Weights of a small transformer language model: untied embeddings.
Each number is 500 + 50 x the weight over its row's rms, rounded and kept within 0 to 999. Layers, rows and columns count from 0. Numbers have three digits each. The size before them is the row's rms in percent of the matrix's.

# layer 6 MLP down, 192x448, rms 0.182, rows 100-191, columns 320-383
096:501456482565456534493524555527595539577518456440533452541469537527599441474487541490594475395500533491513526420525498415466462569545515480449505397533533444497538503508555469463480447503459458
100:471543623498521540503524535485411445472588496483547548534598544506472607556481550517527540622636561480548462477588422431486498509467545507463551493529539525511475460504511533461601463524502480
097:425605497536519535426495472514437479570457560601484566529538500487515545551563470501572411605515503557468499539459471502578528540434550467514534560506582514528593413531535496492397531503532499
094:426565477557556408422488550406535522472492496565500517473584408481537473586543480540479515448471503577506437446411522505522525453508467544500502536477510547540478550488493451624499486431421542
103:511547466465521482471481519410483517440434544524503467548493436476491445474613538494441521526529453522568516492462463516487603501561511480530428485447484461395456570591553489503433514463488532
097:494436585521477561510470496512471440535498514503494558548509575495600449477509429545498626457462575540493481525510506529630507475496536513484443436475545604461530485545439520434517515501443523
097:585476578529527483446538428489503628536427442472468567488470456407553513442512478468515532514537503429408503470545604473518443409539464560494507481561439596497465536554493428506485489445569412
104:644505591496472557431546501518467547496570527426424437501478533499501500428459560539531541484428479486505523532513565492455486481460454541552533422565544476567524524469521541451472472516513493
102:494513425531509408598467435507540500442499546418482429512482442478568437588570549462441481515419542444463500518426460471475499479381423422455516594537471489485504427500542545536479462595572516
100:466413469527478564459439510614471446643576496467487421487526500474470482480544553532447451546524486425658485592479494464501501509474514515579488504522523461461509549483475556526508558415502603
094:562538506487560512513409478460510434480419502385445482475428467454408475567537497440514471427505479470412474457513462513464438478425473640514457445457485545419485495528545453422514583491600481
106:483512574487530459512522476517482464462486393444478533462525529471451493591474529615522504520423520506487361581405496470432479429497571397527496464443537484459576403512444497530517548486407525
099:475531526425494514504584462509525467550477456418441488527499471445462486493519555620506506434521504506378510506574422510465467501363536496599457503507463443576506533488507501457513542468479470
105:465478550623629513468501503490518452494500503552593478509491464457439521489436435498551561453532587631503538545413501485524481414503519476336502492474516459466440566532542577474484536498432509
100:473513457552508534505540550449547502466485485547502533460499440466562544543580572492528465488536518470581532506481493501513454534538477457490423428406563501422379531527495501493566519449530423
090:471459524511455488455484489476473486545552494416466515518476454533501575494586528533477513443526480482468483466506541467434353436478510474521493510584384523480490566509572529550474482550438513
099:430418475546404520445557505594557491471520370559503571482481549495506624520504566462522426419503483540525524422477532477472510433473447462505444447487556434533388481548587486504558535545486367
103:539504481534553565471449506438503497422578464503540572488507570487560502579429502400528512436435534557441460505491432470530451557510468453564479519521488538537546499522546466526577452431456503
104:540601490475498555474556385478462528458573431446558505486509523521517515469483444505436513528498480532484599487549485454470585411516545572573473569478475595541559539599454539570471502465579451
096:557523483552554464556472507538447504550502522453577536511463550415572653524407558428485508502547511471570500480447546518560500572538511443469454493486519434518550437509391523525419567423606506
104:482493442548598549465495454437511491520494480491406582539527505518528547418414465541432482540472393517593550461539493465464422501412553598490419544486527464455599451481508509500560482537400424
099:530424555518574521542603537434437531452529428435395516439537547441497552561572450574468506493491349454391476512585551538375512458435546423554485546509405505484537470455363542427511507591477561
103:490534522488564461549455595459470478446561531516546417505463383606486496441521605521561636445448469458504520505475517447547485456549504436490573496541576561514549517391517505511437562548457463
100:401515473496414495514480467443554505551497506540478449460388561450483554479457470459498523491503482427501562511512459438449567541582473478453663409482506405557415562453450537598485451519512480
102:529457475356573474551548369497459474642479565443448578485557453475498547371535475441442484497433480489423572499562446491454527507481530478555535459528497489486512535492480498484538484460508470
096:567458464547512584503446410465439450454456497447449535452531485545488565548413498452481467500526424537553628561543506430567498574517468517482546554514341396511346574526507458468485482496571485
103:537548520496495589513510556423482556558484567582533506497546551431635578488522406420515469556451496467500583463461511517539684430565602521455578476483527472529491502557481602400566420522529546
095:541409613440554416533530503538438454465514566430530428462438581566427434487538508485523492459479543452552540490458548526499464454533491479427549532525494424542412548485549510514489467550427536
101:488438500503457405457467544503411543547423494551453511472427478499498415495506440491463501476519483487458436465526513525474530468528568532492430499390494440426486397454469541556515516478478540
097:463441601469527506421543477553472500559548537464545436566503518441561445529565446478468522480426504533503497557447495545606461421460471464482468474483564595459574465484480471458507428509454421
103:503508460523518509583475570431479504446515518500465459341572499487549448524510465436396500485439502572522414471516399484535509460522569422539509485424550499583464435471477495612450587419510472
099:513518495438373531565478441395511387515553492473508471524481405562461494503487533513522495565538567504501506512561467475541445547480472502503468515417502531450508554447487435508489639456495473
100:515458595449547574503468532516522576517484462474497530537542554590510409470510420547552508506474556517552594468542500512412497612516416483510538415450543478406512540471417467463378553428432462
113:506487545542519473441478532556513516513451606467513393457547471510523555498511487469512412431510455528618529494548506486533526491540499511453560463512455507538440598573570518578529533474438420
100:480544544472456470584543442429481605492463491494461525477504599442505502539472444433512542532523551454470443513442530514455512442526511486465484448544438511514525480397542492624506492552529501
098:556462513507490532485516569443544511554523503454418494559479558501430553505516461540494414435463400488539446514556441446492371506478422571482493539538466442454468513508548533429473484523536549
106:430458528501433473447456522545465577553456476509512502526488616481433540456487465434509565479588517569622402460485576513481477477451471565511548517517495506635403529507454492596513456472433551
099:475434513533457518558544495597431453497589469481460473540507431522511506509462483391449451460524570455438418497501440423540526564421592497489481451545480508494478521450484393524550548425494559
096:526473405532464498416433495519509555490597499501541455551603463512510546501556545456576519521389502477552497499553511499514468525437543458410443498497443418506486551537525555464481532505546448
109:489574462486558462506556546604614496474471521459483481520497461399501516506529498474386502436454444506579429394536557549506576493470472535563502515503441427414534560503511480489511506491498564
108:471516518457508496529540682520439599503395450558415554459579490442511511410471481414560561461478522477543480461446561515542572577581456558480542468525525450558462462436562437549461446488469449
092:362543473494496390507489536581451499394441488510543541516482487507471495466496446652492430413449480518645642503518491546560473539451467448435598498551522505512492454503401520557432495506521502
102:374431406488486551583541520445542506517482461513524560486440494483556507510435498532510426528531495515502478375514584458431451623480474444457528442486411469512472499510502433473506505489504588
104:418443480485491516479522505449435513522516420490444443571520492445450546466504526507483453425473506528486521500556496508496527604540586498458591421443550521466521455485527570435540502519457559
098:538466559490412457477619525520554527526483517507525550520558549597567500645572475442456533531430477527492481566450500500470543473492374604516496549513577490470483473556524476463562455466535437
097:611499452468478442530465512531510429543439539566432518569381522482562501410493495515477461491476489428532563453528583411492466489399472502542509591563512480522429501536570568514562474506408499
095:512480595530466392526454570510441517484571500471531504521568615568511471516598541470505511400559439406470542605442460479459525550581535448430490505489483522524599579461440471481525468472571437
105:523524414439578466468509495473536510545519638470415483467471600471468528488493621522450512485484486568525554475434555420482513521502449544396517504564488495580574626473451470467490425535459524
097:459591414543541442508549508449464527400441518519476515506548551535484456508545453484542594541495523561504453415576569433392548520587435442557541514512523490577507504449450468545464519429596510
097:442492410507502552478481547509523484457445577430456447575615524521426596564524532482504610573561465598434443475489587535428406442439492534486466512511488494485469468566574585436425569458462481
100:454540463599440468431470621515539481496609538513549434518416465528511533508449507598492559565522531463489520440487435458499505525462474537549538558520556382497617456531527507515526593393526461
097:444488453545486405503430524508401465417454504613502465558510480581543484508538541499472458452521416425467492575497480589489548436494577548473517445476527504565494476492496432393485414501492586
103:415489364489488513500488585545478488537536518480573466423505527483551647545481535493440484483377452592548551565466480494516507546525489552563450485422590453440523453468540555465540557548465422
094:550400588555577497540591493570503579504659477533412554469565458549484526517514607527525565517501597477516476506442518513483523539462505488510500575584452603556507475502488434480497521431517489
101:448563503615550513544562451572556358367482558614599537503576525470491383526491493470443545612468531456553496511524518428511558503598485481514532473488444451577430457551549568538506559410451528
099:441498453469568433514495504453476491520425452385500492589517531478451451487546528427525540423524443511458398475494478465517477475540334478498457472542554379482500560430467485476470483570544506
098:553477499439560504483569509544550594523454545555481457495517512461594509546541457445524461485392438406484465568488463550561420467482511461489517467524483475444548521510463484459406400498515462
102:451537563542458522573444494472528517459450545647538485494499532467552553542531564509385456467485510417424549509450569526498523460470521500483560552607505557463520445475583523478485535493521528
099:477548471458499411407363602522471495552454592530461512602527494495407501537537549447545450546641566539460455547489498448577562479520442549468551399535606483492529479472455488455442482443508511
099:574415429479548488478504436526439531535500501422578524467550522439487464489542557520559477544450415483412484499537502475465515550515533508545461556502554541457458509488536525469529556574502571
089:601519447626475551510487548517439514432431489512496531486477514543473495513402516488544448502510495442453504457502390436536466522434425491511441492500480488483518491434528477542487475482460481
101:469606506527556433511457414492508515513557550411507583540522436445483431554452486558498535459508433528524585536496463498541520586462510446540547363484483501445543479550608436464508474529469468
097:490530537458466522588523527449518525570554535606479474507433486474441414444581502493501455435501533494523471483465412594498430450565456525519528588456524546473575618556443459542518457545504518
101:495493462472540434524571378513477526470513483479456594529509528525481456517521453459593527530504514533502463497582568443473502483457510559422476600466440404449541535534501477627507448516532568
098:641497403552442555565531456505477479440449423485484508431505443554531441410499509485469555581575559434433483579470515401451483507480517422544470496566434622497515462538509382436413484493545396
092:462425529537437455444520507544557458375495469533455442548529457499455500502483483508529557547520568442473599467500502483382470523474395433584468483468464537570481450412485540605519474539488455
098:480478567485514472497485444480555530493516454529509496475491514449506531505508481532613623629427474484567439519464532489420556504474554515434453534466493456594426550499506510562579500456514498
105:545631502443475424458521470560580523471532495457446540560520478549512545537539524482470489512393459504448585513420513579465453544447504519551491491571611528544459581491534395414467498508576477
102:481477492486464570514385443440433547513483508514490614464560478511498484478590607561488518482480498530548505556504524498555517399493478507487555546535483465472476537498543487523429470498539499
102:454582450455499515561504505551494472474548482478517591398561471501566385577461515443451558593533517572499449462473447451559432517496529601525523507548524504533533582458441535490482415443495511
104:465471530622438565468548500460523454498564481453453521515448543496596443492518458505504419460502438441527479438497476503459480522494443511547495463485556533471475491558576515514542464515436546
102:505494509553584502475627485472451493553527594444501525506500514454509537558525524458530477574533509504557477412496490417467499431458549543480463561552553531427492585523533525522504517511576411
108:603508519537473457513543492491376490552510534473446499544552526437445537551513509507566519615488518558546480509467592421447418595405490469498527447546461486472485527499476505568489495422431464
099:472509525465441435476535586591488469558452583536520454516360469566452481460507494504563545624587521449511524475485502509440590569485444509436558470471476497501563544553567487551536581446501516
099:459482473466423500608474524570480554541486462406499479478492506519455472470471491504502465448447578438596464490458596537427371589514498447526467537505577543562539451467497420553470449502563550
100:485501562484507596607489530567521466431536459543451520465444473491554572460502469555408504509541456596509488431500565517434606496463549467560488420528551543526517445500477533567610488510514606
100:402598429484525530426534462431471514477523532576421527514475435532593485534506543550491335442429465485548487455464585407453430504503436455420516571547375467509555441515454475538456514492533476
093:584493533504537566524499388473563500507478515543477481441636410429541473563583386589576438553462454467550453454562565518470541496461481463412479515567482527528457485492520522500483446598550493
105:476476577518528579564527445488470470540500512482500426449443491533463525453459464426466528496472462529522547473521570431513518453489523501452500525525567542494497578438451537473525494559459543
100:486603536543414481518530529511456482466554554501444570485470616487464531579507505536539560411459478484455549561487486518448508433503569550533492524472525480453550606442455476576489530489481557
096:529451508486456484515490488546544532511581496483583501516512525473510473479462562567480496483545455411530547515532495495541526561481501502410445555586552523488554465530541510468479484547498439
101:484491545484401431454488463583431543539545600462499532562526532505593523479561515553547525489492487534520471495497430419482436510500465472513541475450462563508457557429501642400571567461559437
101:547550560556490501472441495508583598450521473483542527469574553624565557470497534472577566568479395453509436499407496525524452518511525532548480501450505411455497464399472556436546546499483545
103:502496480548577498446627510435435469512415476466447440620546562479491546487588526571446525569467450473459563442513444380556563550481458539501397526462462467436486625485514538488594459520481498
103:570569529459495573523578476505485508509427489397489560561463498552447625460544518603463381545579483568530503428497543630422453479464474520601537473414449519525522451544534490497586498459425506
107:506456464474543459435475630521544606523476547446452422477531421463458543467570472462457403452501465595482537491481599544588496513515443482529563563487445558495439593474471447563466548440480500
096:452539567441433428469501525553518451502507563539554592452462467435507583535505607572492493464580523474476489499525440539382430497571564410509514534452550500470482458573526526444540580544538546
097:510606503464434403576510486435567389446487388472573427483563524535455499540546476531495586458457539511467479534489497451581456546447509443555484495539548442485397547452448564529416399517467504
095:534486524503454499434505438468508538545456428539521477489423448509486493481552538606527581490483459448447543575504471474445469491402503423525526494519503493469525465517490555501541544549548547
105:433478427515434486586507540544411548602471462405421451423565570435532481438499456463432568532613409429506552485475506518617425565446486460453510484515523562533497522518529453406492571589555534
104:514579585492464486501538478531487466517472489546563489501550491555466583503497428500542424574460602463474507560473492567538523442471486560504472508578484534532408508557551508602436508396509448
094:514511448614549533583598561460454521483480477476498534516579561517518451627448547608592575493519534460446541475509409490461565473504492572567529503428496499475489413440417513494424535453501573